config = dict(
    d_model=128,
    head_dim=64,
    norm='rmsnorm',
    attn_scale=0.125,
    lr_mult_qkv=0.5,
    lr_head=0.0169,
)
Each number is 50 + 10 x the weight over its row's rms, rounded and kept within 0 to 99. Layers, rows and columns count from 0. The size before them is the row's rms in percent of the matrix's.

# layer 6 attention query, 256x128, rms 0.103, rows 51-159, columns 0-63
103:62 50 61 50 43 46 59 37 61 67 46 45 52 71 56 46 38 56 58 47 54 41 45 43 56 56 39 56 35 50 53 60 45 58 53 41 48 41 40 39 33 41 65 49 59 70 41 71 44 47 27 45 75 63 52 54 64 48 43 33 60 42 48 46
103:58 52 52 67 42 55 63 38 53 35 29 48 50 36 48 54 50 45 29 44 49 54 43 50 57 46 36 45 69 71 57 51 58 51 60 36 47 47 37 54 21 33 55 43 44 40 48 52 49 65 56 43 45 50 32 50 57 52 61 50 31 48 66 43
098:43 58 45 43 25 56 53 64 49 52 54 59 55 45 56 41 42 66 63 67 62 57 39 38 51 43 46 55 52 38 40 49 45 44 70 48 51 39 46 62 43 49 33 40 47 41 72 45 49 54 42 60 55 61 65 54 76 41 51 57 29 62 47 52
113:49 49 51 49 57 32 50 61 41 38 36 46 39 49 39 37 50 49 46 40 38 38 64 37 55 39 32 59 59 56 58 69 56 67 53 54 58 39 43 62 62 40 41 59 38 61 48 43 34 58 51 53 30 40 54 43 53 45 52 43 56 47 57 55
093:59 53 35 50 49 52 33 60 55 56 33 64 43 32 62 64 45 42 45 42 45 39 50 52 51 46 42 61 53 57 44 63 60 48 68 53 74 47 43 32 45 61 57 52 43 43 45 52 48 49 64 65 58 48 50 41 48 51 25 56 45 52 44 68
097:64 48 64 68 45 56 63 60 33 34 53 58 48 52 51 58 66 56 56 61 52 53 43 54 56 55 45 45 47 53 59 51 52 24 56 68 55 44 39 54 56 53 40 36 58 57 38 49 52 58 42 35 56 46 52 39 42 56 42 67 38 29 81 50
094:55 53 52 47 48 74 50 56 45 46 63 59 41 47 45 55 26 50 60 39 53 46 45 59 56 51 63 46 78 62 45 64 38 45 55 55 52 59 36 47 40 28 61 52 44 46 40 45 43 53 60 44 63 54 39 35 56 72 72 48 63 59 46 56
105:38 55 56 40 37 52 66 52 54 39 45 70 59 36 59 54 47 51 70 66 58 63 58 48 36 52 60 37 69 56 58 42 44 40 47 62 61 37 65 46 58 39 55 40 69 37 43 39 71 41 39 41 57 49 66 35 42 60 46 52 61 39 80 47
103:63 73 37 47 39 54 47 47 54 50 21 52 51 56 64 42 41 59 58 37 50 48 63 56 45 51 50 37 47 48 38 45 40 44 27 38 50 68 53 71 45 48 49 56 59 39 30 62 56 56 49 34 43 43 50 66 39 59 51 63 46 48 46 49
100:52 57 60 63 42 54 67 42 53 41 45 50 33 47 62 48 46 44 54 52 49 45 49 56 54 28 58 42 47 32 54 40 61 45 42 57 51 36 30 57 56 66 61 48 39 37 40 47 36 56 49 65 63 57 47 58 54 46 51 63 60 58 53 73
115:46 51 35 43 51 32 63 42 46 40 36 49 63 42 49 53 43 65 55 24 53 47 52 34 50 39 37 58 46 38 56 30 51 42 49 54 54 52 60 54 38 49 63 40 53 44 71 70 49 60 48 52 43 45 43 65 52 28 55 51 48 57 36 38
106:59 46 43 52 61 46 64 36 42 69 23 43 41 36 57 61 41 56 52 32 45 46 41 45 68 25 50 55 40 56 63 68 51 51 47 51 41 47 63 53 62 30 51 53 56 53 53 63 49 43 45 69 44 51 58 39 56 45 44 45 57 58 60 43
110:41 67 56 41 46 36 61 62 52 45 36 65 44 41 37 33 56 43 42 53 73 62 51 66 39 52 46 53 41 48 47 58 37 54 51 51 46 62 58 49 45 52 54 56 67 64 30 32 47 60 51 45 31 47 52 58 37 47 33 51 46 53 43 38
082:64 56 41 46 40 60 52 44 43 48 58 38 47 41 57 67 38 59 48 42 42 70 42 62 38 63 47 46 63 52 56 37 57 70 57 44 46 52 47 75 50 52 49 48 43 50 55 47 47 64 44 54 43 41 72 60 33 43 56 48 50 50 63 31
095:54 49 45 56 51 62 59 39 61 46 41 46 64 38 50 59 31 57 54 53 47 66 43 56 43 58 56 61 50 44 60 28 39 60 42 40 53 56 47 43 36 59 32 41 66 45 54 63 47 60 68 31 38 57 67 65 58 52 49 56 45 50 56 38
091:66 51 56 65 59 53 54 55 46 35 45 64 42 54 40 51 69 38 46 54 48 48 37 65 59 39 40 48 53 54 44 65 63 60 60 45 59 51 36 46 60 61 42 54 48 40 54 55 58 52 54 48 38 55 61 48 33 56 47 50 51 33 61 43
085:54 62 41 71 41 51 48 62 57 35 19 62 58 48 26 48 61 43 39 38 50 53 47 49 63 55 52 50 50 38 49 60 55 57 49 58 58 48 42 46 47 57 52 45 61 34 71 57 42 46 44 32 53 62 56 61 33 59 49 58 42 41 62 50
100:57 32 49 47 68 39 32 45 49 60 76 34 40 48 44 56 58 35 64 53 40 56 50 63 28 50 37 47 53 46 47 55 42 56 63 45 57 54 48 59 48 52 58 41 48 57 50 45 37 60 67 72 61 53 56 55 55 48 49 46 52 48 54 52
106:57 36 55 46 52 37 50 43 44 61 55 74 55 42 31 46 36 38 50 51 65 65 30 69 46 47 46 56 63 58 46 50 62 64 79 56 58 45 46 58 60 58 41 48 66 35 49 56 41 31 67 53 45 50 46 43 45 49 40 48 55 52 56 57
096:58 59 69 46 43 51 46 52 52 48 57 49 36 60 60 47 33 23 34 50 38 32 64 55 58 46 55 46 61 57 45 68 26 33 33 58 60 60 47 32 56 48 51 50 60 46 52 43 67 57 63 55 36 55 28 54 42 67 47 61 47 48 54 57
095:56 49 37 37 45 36 39 51 49 58 62 59 49 50 32 48 62 57 36 72 48 60 45 42 45 69 49 50 58 53 52 59 62 51 61 42 45 34 23 38 43 44 66 54 52 68 54 44 49 69 51 47 41 43 61 26 42 57 53 41 30 44 65 48
111:57 45 39 48 55 38 56 54 49 46 65 35 52 54 57 29 42 55 39 55 72 48 58 36 38 42 55 64 46 56 56 48 64 50 51 47 40 48 60 53 68 31 14 52 56 52 42 51 53 75 43 58 36 46 36 48 58 42 43 47 40 47 59 48
106:37 41 34 42 44 39 55 50 47 51 32 48 54 37 50 50 54 61 46 56 46 48 51 57 36 55 54 53 47 56 26 54 43 52 52 52 61 47 65 59 44 43 62 66 71 56 50 48 25 35 41 38 48 49 60 60 49 42 43 44 40 57 53 38
106:51 53 44 61 52 49 59 65 43 55 47 50 49 41 63 49 46 61 37 65 68 45 36 53 58 58 39 53 53 59 36 63 54 44 49 48 34 50 54 40 57 59 50 39 39 55 37 51 59 41 65 36 41 53 46 43 56 62 42 33 44 43 42 56
113:67 55 59 54 28 54 51 62 49 41 45 34 54 60 40 47 35 40 60 31 39 49 66 60 50 58 62 37 38 45 61 55 33 34 46 50 52 65 58 66 27 62 44 58 47 53 58 56 62 42 50 57 35 49 65 44 54 54 68 56 69 43 70 50
110:60 60 37 45 49 53 53 46 39 27 29 64 58 45 39 40 42 49 64 63 54 43 43 63 43 64 36 42 54 54 62 54 47 63 45 49 38 46 55 50 65 66 46 52 31 50 49 72 49 58 45 51 32 65 52 49 46 26 56 49 53 64 53 64
117:58 50 52 54 65 43 33 35 43 45 58 39 43 52 54 56 47 42 60 57 46 26 63 69 56 51 42 37 51 42 64 53 62 50 24 51 51 52 49 49 58 48 52 54 51 56 60 53 59 51 50 43 48 57 43 48 70 67 58 43 41 58 55 57
112:52 78 49 57 42 51 53 39 52 52 59 51 52 41 49 45 39 49 46 30 44 55 54 53 49 57 54 51 59 56 26 52 46 37 44 51 45 51 67 36 42 57 64 37 70 56 35 61 38 47 55 43 58 48 36 61 40 48 21 43 64 69 33 34
106:58 42 56 54 28 50 55 46 47 49 57 52 42 69 42 54 60 48 39 52 57 57 63 51 30 51 51 48 53 64 54 65 66 52 39 51 42 41 32 36 38 60 46 72 52 55 39 61 61 32 48 41 54 60 61 44 29 23 69 49 37 60 60 49
103:55 31 37 35 49 33 53 47 59 66 48 61 38 54 66 45 48 44 60 59 23 50 56 49 55 55 38 62 29 51 50 39 57 56 53 34 51 49 49 36 60 43 40 46 67 61 60 42 76 39 49 52 58 50 52 60 41 46 50 56 42 58 31 63
109:49 60 44 67 56 54 52 30 53 65 53 42 48 45 33 45 45 44 27 50 53 50 41 47 49 20 41 57 40 52 58 49 43 43 54 41 64 44 58 58 51 43 67 58 63 42 58 63 55 41 44 54 50 47 56 51 42 43 53 40 42 61 42 30
114:36 49 36 50 37 49 53 31 54 42 69 44 53 42 63 32 48 45 66 49 48 35 52 36 66 57 40 45 38 72 50 50 33 34 37 45 43 53 36 49 25 53 44 45 55 58 56 44 50 37 76 66 55 62 63 44 51 61 49 62 53 57 54 45
106:71 56 42 51 55 42 48 34 58 47 56 51 62 64 51 56 52 68 39 59 44 40 49 46 59 52 42 42 45 54 55 51 44 49 39 45 31 60 51 64 27 66 58 56 46 53 72 59 56 61 60 53 46 45 56 40 45 57 67 47 68 61 52 34
098:46 55 68 41 55 34 56 51 47 38 43 43 52 36 52 75 47 40 50 76 46 48 64 52 51 45 54 68 51 71 45 45 54 39 72 54 49 59 66 62 59 63 59 58 66 36 59 64 48 48 50 39 41 49 48 65 44 66 53 64 59 56 59 35
097:59 52 55 57 44 57 28 47 60 62 56 48 46 70 43 59 47 59 53 52 45 51 46 45 65 74 41 55 51 52 52 60 39 49 66 58 66 50 45 51 47 64 48 36 38 41 27 56 36 62 40 55 57 61 47 62 52 68 43 65 49 60 38 36
115:49 58 61 52 62 49 49 59 47 63 53 53 45 47 61 61 49 67 43 52 56 50 54 50 50 56 53 32 38 42 59 48 54 43 47 42 52 42 63 40 37 57 54 45 41 53 71 52 38 61 47 64 69 60 64 33 53 74 39 39 49 60 52 60
111:30 69 49 61 60 46 39 41 58 59 33 37 50 56 67 40 37 38 54 64 43 37 53 67 63 54 57 39 35 47 47 71 54 43 37 59 35 59 51 72 43 67 62 61 25 56 63 51 34 48 40 38 54 49 50 54 44 57 50 49 47 36 49 54
093:57 53 58 49 40 52 55 53 40 33 39 44 54 56 52 34 49 46 42 53 31 40 59 47 53 63 65 40 63 44 51 57 60 53 47 58 47 42 44 51 55 44 59 48 48 40 48 42 40 50 53 64 66 54 34 32 40 48 59 49 54 68 62 71
066:61 53 51 55 49 51 50 55 37 44 54 39 56 48 45 65 28 37 50 58 30 53 41 78 51 47 49 41 49 46 48 57 52 61 64 57 39 27 58 55 48 48 54 54 60 49 40 59 56 60 36 64 36 38 32 52 46 52 45 52 53 57 59 63
070:48 42 57 43 60 35 46 53 65 65 56 46 51 54 42 54 64 48 40 58 41 45 52 51 57 65 37 32 65 52 35 59 82 53 47 45 54 54 59 66 46 51 47 46 45 52 47 29 39 53 43 64 56 51 49 39 42 63 70 48 44 34 50 43
091:41 43 35 52 55 62 45 53 55 51 38 41 59 33 50 48 48 41 37 50 58 38 53 60 47 57 36 49 37 54 47 60 64 48 46 37 34 37 37 59 39 51 31 55 46 59 45 64 38 49 55 56 47 48 50 48 58 50 56 36 47 56 58 36
088:43 51 66 42 58 58 36 42 65 54 52 41 43 59 52 39 38 52 60 18 33 31 68 39 58 59 57 43 46 53 43 54 41 48 40 43 53 57 56 47 43 58 61 50 66 31 64 44 44 53 45 50 54 62 38 48 47 54 42 44 34 63 55 70
108:55 45 53 58 57 46 24 42 55 63 59 46 39 52 54 43 48 55 49 52 49 42 62 44 50 47 61 43 39 56 50 44 70 47 51 46 45 31 42 45 60 37 46 75 48 66 59 33 48 36 42 56 52 68 47 43 68 52 45 52 45 70 53 48
119:54 37 49 46 47 43 56 62 47 40 59 73 52 34 60 63 53 52 48 48 35 39 45 42 54 45 48 49 55 44 55 54 25 48 58 53 56 63 51 46 37 42 49 42 60 53 62 55 48 52 61 41 29 46 56 42 40 55 42 49 60 41 72 51
109:54 54 43 27 59 56 49 54 60 51 49 59 61 45 45 64 67 50 55 48 66 47 60 42 31 45 41 47 35 62 51 54 31 47 23 42 42 62 68 47 47 32 47 49 45 62 38 46 51 72 65 38 37 42 18 54 62 39 55 49 56 65 46 49
100:32 34 63 57 60 41 48 30 47 47 56 45 35 50 53 59 48 63 55 33 39 35 79 62 48 48 52 50 48 57 60 54 55 47 47 47 40 43 54 60 66 45 55 56 66 46 48 46 60 36 39 39 56 41 52 66 55 56 42 47 46 45 46 62
114:30 47 55 48 49 63 46 43 38 52 45 37 39 59 53 43 47 49 44 34 60 37 61 44 58 42 69 54 51 52 58 59 53 28 52 56 51 38 42 66 54 64 45 47 63 51 37 46 51 36 67 59 49 47 42 65 67 56 52 46 60 60 46 63
106:54 41 35 64 58 49 48 39 57 59 54 56 58 63 74 61 42 60 58 56 52 49 55 59 48 56 59 31 56 55 63 35 65 44 34 43 27 57 37 35 42 48 38 69 52 39 38 57 53 44 55 51 40 43 54 55 64 46 61 36 48 50 58 33
109:69 59 49 54 56 51 54 68 61 37 41 37 58 62 56 54 66 48 51 39 41 50 63 48 50 49 57 48 31 60 48 35 49 49 38 48 52 63 66 46 46 34 58 65 56 30 47 47 46 62 49 40 47 50 55 67 67 61 69 52 44 59 44 62
111:64 61 51 47 53 62 66 55 58 56 38 58 43 55 43 51 58 57 50 50 45 48 51 55 47 59 53 46 59 46 38 44 47 33 41 26 57 49 79 53 42 61 52 56 54 45 32 33 55 67 53 67 54 41 42 60 50 61 48 37 47 39 44 56
102:46 44 60 56 65 41 58 47 46 59 47 47 54 50 50 55 46 59 69 50 37 45 38 60 57 47 53 51 62 63 42 58 54 53 44 47 59 66 32 71 51 50 62 41 54 53 49 45 57 59 45 56 57 37 27 51 44 27 55 46 48 52 45 69
111:37 53 71 30 37 49 52 38 46 41 60 66 27 49 45 47 27 60 45 45 36 44 57 53 37 54 42 45 56 63 40 63 32 36 50 63 56 33 46 46 48 45 45 58 60 51 61 41 54 54 48 37 58 58 33 57 34 33 47 56 41 51 46 64
110:56 39 46 40 36 37 53 43 54 58 41 39 58 47 46 42 38 47 66 39 51 59 72 44 46 64 38 33 56 52 70 53 41 62 39 37 40 41 51 39 45 56 46 57 61 45 56 58 58 60 47 40 64 43 57 62 58 53 66 67 51 51 52 49
105:42 42 44 54 56 42 51 27 41 59 61 53 34 34 42 42 46 40 60 53 50 62 56 70 57 43 57 45 65 64 45 39 45 39 47 62 43 38 48 56 59 50 38 50 58 37 67 52 44 58 70 48 51 38 52 51 28 39 52 66 52 55 53 41
098:35 40 49 24 39 51 40 56 40 48 60 44 55 55 51 52 51 73 64 43 51 37 49 54 68 72 44 49 52 49 53 54 37 48 37 63 56 35 64 60 56 37 51 51 54 40 41 45 35 49 54 65 48 58 42 42 67 43 66 49 61 50 55 51
103:59 58 37 35 75 60 45 58 46 44 40 49 53 33 36 55 36 59 30 58 64 52 46 42 55 43 61 49 76 48 49 40 57 59 50 50 50 36 50 43 61 42 34 53 41 36 58 48 54 52 56 50 49 41 44 39 64 67 47 65 55 53 53 60
102:50 64 43 47 66 44 53 55 62 51 43 60 40 37 67 55 52 42 61 53 47 36 32 36 55 58 52 46 35 35 59 65 68 44 40 38 45 49 46 69 38 58 31 60 50 44 57 39 40 51 51 36 48 49 65 59 41 65 50 64 47 54 62 49
108:53 51 50 50 59 57 53 43 38 48 53 54 50 56 56 48 47 51 46 53 57 39 73 50 45 30 30 57 55 48 41 51 48 39 43 51 34 58 50 61 42 37 42 58 67 51 43 46 60 40 34 69 41 49 50 34 66 60 64 51 56 43 58 57
106:44 47 44 57 47 43 64 33 54 28 34 44 41 55 39 47 53 49 55 58 50 53 42 72 50 65 49 55 46 44 52 57 63 64 58 49 41 30 65 42 63 39 41 46 59 56 25 53 63 43 57 40 55 47 42 43 50 50 65 49 21 61 53 37
099:51 55 44 47 54 45 48 52 45 58 49 64 26 43 65 46 44 54 48 37 57 53 46 41 52 38 27 49 41 57 54 30 35 56 51 63 53 62 48 49 45 53 43 63 53 49 64 57 24 60 53 41 59 50 39 53 63 53 45 48 32 50 45 36
109:57 49 60 41 71 44 45 54 60 42 44 58 72 52 57 49 50 32 52 63 51 46 76 57 35 51 45 45 36 58 56 64 37 56 34 56 52 39 44 57 46 54 48 47 56 50 31 60 56 52 71 55 43 51 58 49 51 34 63 35 49 43 56 42
117:48 43 61 62 63 34 65 48 59 39 43 49 56 62 44 70 31 35 39 45 43 45 44 67 65 61 55 47 48 61 62 40 39 46 35 55 60 57 28 51 70 55 40 52 39 42 60 49 32 49 48 57 53 38 49 46 46 39 56 40 43 38 67 41
116:46 46 40 59 64 64 48 68 43 47 36 52 47 49 57 34 58 47 17 36 49 34 53 59 51 59 70 67 62 64 40 49 35 57 45 42 43 63 55 60 53 59 51 38 56 60 43 43 35 42 39 55 59 38 53 55 59 47 52 44 56 50 49 51
100:61 33 58 61 53 46 43 38 42 49 62 39 30 41 54 58 41 55 52 47 53 59 68 59 43 58 51 64 45 40 59 40 56 45 43 30 54 60 51 52 44 35 61 38 47 59 48 31 56 54 56 61 54 44 48 43 38 47 54 64 66 66 48 39
109:38 61 44 32 45 51 47 35 51 64 37 46 56 49 55 59 51 35 46 57 36 51 47 51 36 44 34 59 53 69 51 57 56 32 49 61 39 42 62 57 67 56 60 43 48 50 54 47 49 46 42 40 43 52 42 53 53 46 47 56 36 49 53 49
103:55 54 54 51 26 42 50 44 45 41 51 47 56 72 43 49 66 56 51 58 52 57 57 59 36 47 50 50 47 46 56 51 47 57 54 50 67 54 43 46 69 71 39 48 42 67 50 49 49 76 54 72 66 52 57 37 67 56 44 45 26 46 44 56
101:54 48 39 45 52 59 50 42 46 69 33 47 52 51 32 48 61 54 54 48 59 42 37 46 51 58 49 49 46 38 38 55 52 34 63 38 54 43 27 46 27 44 55 66 57 54 55 51 40 64 69 44 37 25 49 41 64 59 58 57 50 70 59 47
107:40 43 38 39 47 55 53 54 39 42 30 41 55 58 53 58 45 42 60 52 48 45 31 58 47 53 48 83 61 68 43 50 63 54 55 54 52 29 51 58 37 50 47 55 48 45 48 58 45 55 52 52 71 44 56 44 44 28 40 48 41 41 41 74
109:41 41 35 50 59 58 35 38 52 55 57 51 63 43 49 46 67 53 58 36 48 42 39 58 52 63 40 46 62 33 52 55 61 72 46 68 48 58 56 44 57 55 56 66 56 55 45 55 71 62 38 48 48 41 40 49 23 66 58 48 58 37 49 63
105:47 29 30 50 56 61 58 81 35 45 56 46 60 55 45 38 49 43 48 62 67 50 51 41 59 58 44 58 56 51 54 50 64 50 56 43 59 34 33 69 59 41 59 50 35 46 50 69 51 54 51 53 65 45 64 45 55 31 51 46 34 62 48 39
106:34 60 50 56 67 43 38 38 40 53 39 58 58 45 50 44 62 54 50 50 27 40 48 54 46 56 56 45 57 56 42 55 35 46 27 52 46 52 41 40 70 42 68 45 50 36 65 54 55 60 47 40 49 56 41 46 36 60 48 79 47 39 40 43
100:62 39 58 55 42 43 44 50 57 42 34 61 54 42 58 46 56 52 43 62 46 28 49 54 64 52 52 66 48 50 60 51 52 39 34 65 45 46 44 39 53 56 46 48 62 37 52 65 65 51 57 39 51 34 62 59 49 62 49 51 48 25 47 60
111:41 58 76 51 43 40 41 36 49 35 55 44 50 51 63 61 54 56 51 45 45 58 43 59 45 47 32 54 56 58 60 56 36 47 55 40 56 48 34 45 36 55 59 67 42 58 55 55 47 62 38 49 41 37 57 63 45 40 33 39 42 41 73 59
115:59 62 57 41 41 49 38 47 60 70 40 49 45 51 57 56 64 48 48 48 52 59 39 44 70 40 50 39 51 44 48 54 46 27 49 63 36 58 34 41 42 41 44 28 56 57 51 61 37 36 50 53 42 45 57 44 47 53 65 53 53 43 49 52
097:52 42 49 50 64 48 47 30 64 39 42 55 43 43 60 36 47 50 62 46 43 42 63 49 38 56 50 47 50 49 45 54 35 38 46 54 60 64 58 51 44 55 57 49 59 61 50 54 42 46 54 48 59 38 49 76 51 34 24 47 40 30 77 46
115:60 41 58 47 49 58 58 40 51 54 71 53 74 50 47 46 57 47 48 60 45 68 48 44 38 44 49 37 56 33 45 29 55 47 65 44 42 39 38 36 33 60 28 50 40 38 50 59 45 36 43 57 60 35 41 60 64 58 52 44 43 51 34 46
101:50 38 49 31 48 38 50 52 46 63 52 37 52 56 45 49 44 45 32 49 40 56 54 70 42 40 51 49 45 49 33 46 67 58 62 51 32 62 59 68 56 39 54 62 47 61 55 29 42 49 63 50 43 33 58 52 46 35 56 54 58 53 36 50
093:41 51 45 44 34 46 38 58 51 35 61 57 52 39 41 39 48 67 63 60 65 68 53 59 43 72 34 53 49 48 64 61 43 64 48 60 49 55 55 42 45 45 43 33 54 36 50 54 69 54 68 56 48 59 67 42 45 43 51 49 52 66 63 59
117:38 56 42 49 55 53 64 58 35 59 37 46 45 70 44 60 58 39 32 56 52 39 46 53 50 42 57 41 54 41 35 54 59 46 56 43 58 43 43 49 64 52 61 55 52 52 52 66 45 47 31 46 43 48 19 47 53 72 66 46 47 52 33 49
089:39 52 43 46 54 40 67 41 37 59 44 46 46 49 56 60 51 41 47 46 46 42 41 47 31 43 67 49 61 48 54 54 51 46 52 47 54 39 46 64 53 41 59 64 41 54 60 44 63 55 48 52 61 35 44 53 53 62 22 61 68 47 39 43
102:68 34 59 53 51 58 54 32 56 67 44 48 50 67 61 48 43 53 62 38 39 36 61 46 52 46 69 54 67 42 28 46 53 43 42 43 56 63 72 74 40 54 53 66 60 48 60 38 34 49 32 43 60 46 45 69 52 58 54 50 47 44 40 54
094:65 54 53 42 47 42 60 43 37 38 50 60 65 47 58 53 55 52 56 53 49 52 59 62 45 53 38 53 37 37 65 51 39 63 57 58 42 45 53 47 48 39 34 47 41 62 40 49 62 68 53 46 46 48 49 28 49 35 55 58 46 72 50 52
104:49 52 44 59 53 50 42 51 48 64 49 39 73 48 60 55 42 59 54 55 54 72 45 26 30 67 51 54 45 63 40 57 64 60 66 58 54 46 31 54 60 46 51 44 45 66 57 52 52 56 57 61 63 58 52 41 36 30 34 57 47 52 50 51
101:44 43 29 42 45 60 66 53 65 48 60 50 35 43 39 40 62 47 60 64 57 42 53 51 50 55 43 52 53 59 62 52 55 62 56 58 44 51 23 74 52 52 42 45 44 63 38 38 50 45 59 51 35 55 43 48 42 62 36 33 44 45 42 40
089:45 56 63 30 68 37 43 45 41 61 55 51 54 47 68 62 65 25 54 49 53 51 53 46 41 37 59 54 57 65 49 48 36 40 26 42 46 65 50 44 55 43 47 51 25 52 50 50 45 60 49 52 47 46 51 58 71 32 58 47 48 46 43 64
090:48 41 58 50 45 65 50 58 38 33 58 60 39 39 47 43 76 49 55 76 57 62 48 67 45 63 40 58 62 40 37 58 41 59 61 42 61 57 59 49 56 41 49 35 55 34 57 45 64 47 57 56 60 32 50 43 44 33 43 56 52 51 50 39
097:36 61 40 43 50 50 59 48 43 54 41 54 55 31 42 50 53 59 51 56 37 54 54 41 37 54 55 55 42 51 72 57 47 42 47 31 47 51 63 47 29 59 51 43 41 47 50 37 45 36 36 52 61 69 43 67 68 34 42 56 54 25 42 43
101:50 48 58 45 39 62 48 46 44 43 29 48 43 57 37 48 46 40 41 38 51 49 34 48 61 45 55 51 58 47 41 39 59 30 40 54 49 52 55 70 58 52 51 47 55 62 41 44 47 32 45 42 37 47 48 60 57 47 62 61 47 41 55 51
094:30 53 50 44 60 66 65 44 34 60 54 28 50 73 50 50 45 49 31 60 54 50 60 49 68 45 55 43 44 51 39 43 51 46 52 31 58 46 63 42 57 51 53 42 45 51 57 57 44 71 46 75 44 60 39 40 48 55 55 55 66 47 38 61
090:56 47 38 51 45 42 37 48 39 32 28 58 57 57 56 51 68 29 50 57 46 57 60 55 42 65 59 31 55 49 57 44 39 61 57 45 47 28 53 50 65 40 49 47 61 30 56 63 59 34 70 65 50 59 37 63 47 55 66 44 44 49 48 35
094:54 61 28 57 39 54 53 41 54 31 52 61 52 26 34 70 57 62 37 51 33 54 47 46 55 43 69 43 37 57 56 53 51 51 63 37 49 44 28 53 57 48 59 66 45 38 64 44 46 51 50 41 47 36 55 54 39 48 52 54 57 26 50 36
088:57 46 48 46 50 37 54 56 46 60 54 45 60 58 39 65 46 37 24 51 41 57 52 73 45 35 47 50 69 44 60 51 46 47 44 34 50 44 52 50 54 40 57 52 43 44 48 48 54 60 50 61 56 40 53 59 54 54 43 52 37 52 39 59
094:46 54 43 41 35 59 74 40 33 43 31 49 51 50 59 57 35 61 40 56 47 50 50 46 51 42 48 49 38 60 41 52 48 49 52 63 59 46 63 59 51 37 59 52 50 40 51 59 50 60 49 46 39 56 46 61 53 53 49 42 56 63 58 67
085:47 67 41 36 33 46 46 55 57 47 54 67 33 45 42 47 61 53 56 46 50 49 40 44 42 39 44 43 56 49 65 63 58 59 38 64 42 59 62 70 34 54 44 39 47 47 37 57 50 39 54 66 50 39 72 62 61 48 50 62 55 77 34 53
103:52 48 46 42 53 58 48 45 55 60 41 31 35 74 22 59 43 55 54 28 53 26 44 53 52 43 76 57 38 58 47 39 60 50 45 53 48 57 46 45 58 48 53 40 45 61 46 38 65 44 53 44 46 34 51 69 54 67 55 32 37 55 42 61
096:41 46 44 35 43 53 59 27 52 52 57 42 50 39 44 40 54 55 61 47 64 46 67 55 59 55 57 42 38 39 58 50 40 60 55 39 41 56 53 59 38 51 39 36 54 44 55 52 72 54 45 50 63 62 54 43 47 57 43 59 40 43 49 28
097:51 60 60 57 50 54 52 42 38 60 41 42 42 32 52 51 44 60 66 60 49 48 21 44 47 48 42 46 39 35 56 53 48 50 38 51 42 50 30 52 59 68 53 60 54 46 37 42 41 56 46 67 68 39 46 60 54 56 62 41 53 53 58 66
103:38 47 54 51 50 46 64 44 47 52 47 64 29 43 40 40 53 63 53 51 54 51 28 40 53 42 29 61 52 59 52 34 39 46 56 27 61 30 37 54 45 36 50 59 44 59 45 59 44 49 48 66 60 62 26 48 50 52 48 51 38 50 42 47
100:34 52 43 36 50 49 46 52 53 64 59 45 47 62 43 48 66 32 48 50 52 63 53 47 49 52 53 48 43 42 56 59 39 34 39 48 65 45 53 31 41 62 56 41 67 60 35 53 61 30 44 58 34 39 35 55 63 52 46 48 51 39 39 55
089:56 66 51 55 37 46 45 61 59 41 43 55 46 73 61 49 33 40 44 44 45 74 41 68 60 39 66 58 43 57 48 61 53 62 68 35 51 59 46 38 68 48 39 67 50 71 61 46 37 45 42 41 59 41 45 42 59 59 55 56 38 41 54 54
096:60 50 49 61 57 62 58 45 48 42 49 51 72 44 46 50 65 56 46 40 53 56 50 44 64 53 58 42 58 43 42 52 39 49 54 36 56 54 25 38 43 61 55 27 46 58 46 36 46 35 49 42 43 56 43 52 57 45 37 45 55 59 54 52
106:49 39 55 41 60 45 64 54 47 54 33 49 58 45 53 52 39 30 38 46 49 46 51 49 71 31 55 52 49 59 50 34 55 34 42 38 39 38 48 59 67 46 53 73 38 57 44 48 33 46 41 49 49 62 37 64 50 51 58 42 43 30 32 48
092:43 54 52 40 60 43 44 76 58 45 61 54 33 49 38 45 61 45 43 63 62 58 52 54 43 64 42 44 48 52 57 56 54 59 65 53 57 45 47 69 47 36 53 34 37 52 48 48 61 62 72 54 50 70 42 28 50 56 47 59 45 66 68 60
102:51 45 47 58 47 47 40 51 41 28 50 38 68 30 45 47 51 58 49 57 47 45 66 44 48 46 34 52 45 53 68 72 33 66 49 59 49 55 63 60 44 55 44 32 50 67 33 57 56 70 73 63 46 48 45 32 45 52 47 42 55 45 50 43
111:62 51 56 69 39 58 36 60 44 42 52 49 50 40 58 48 41 43 50 65 50 55 42 49 45 53 65 51 66 53 66 29 50 62 52 42 51 42 62 50 30 56 36 44 40 60 43 45 51 62 47 67 49 54 41 58 71 52 59 50 42 45 63 55
099:43 31 65 50 47 59 47 42 45 57 58 53 34 55 45 56 63 49 55 56 42 45 57 45 65 66 41 50 59 60 45 49 60 57 40 46 59 62 59 52 43 46 48 39 57 69 53 55 41 58 58 26 68 61 49 39 45 48 49 63 44 51 51 31
104:54 50 30 53 42 40 45 55 51 56 50 57 68 44 46 23 58 56 59 48 46 54 48 68 52 61 41 50 42 58 48 51 44 67 61 36 57 40 53 64 37 62 43 49 41 70 46 69 31 60 38 58 47 64 73 43 49 48 36 48 52 54 48 53
089:48 61 41 36 52 38 47 38 62 67 32 57 47 66 61 35 42 65 47 50 41 49 62 59 41 41 70 56 46 53 35 27 48 44 58 57 45 48 49 53 48 34 61 63 63 71 43 33 39 70 61 65 45 48 46 54 58 39 56 55 62 49 43 44
101:36 47 43 67 34 64 53 63 59 54 44 67 51 42 53 60 61 48 33 53 47 41 59 35 53 46 51 42 49 28 62 41 61 48 48 66 49 47 35 53 49 57 44 59 48 40 63 52 66 38 34 48 47 43 44 56 49 76 51 52 52 36 64 30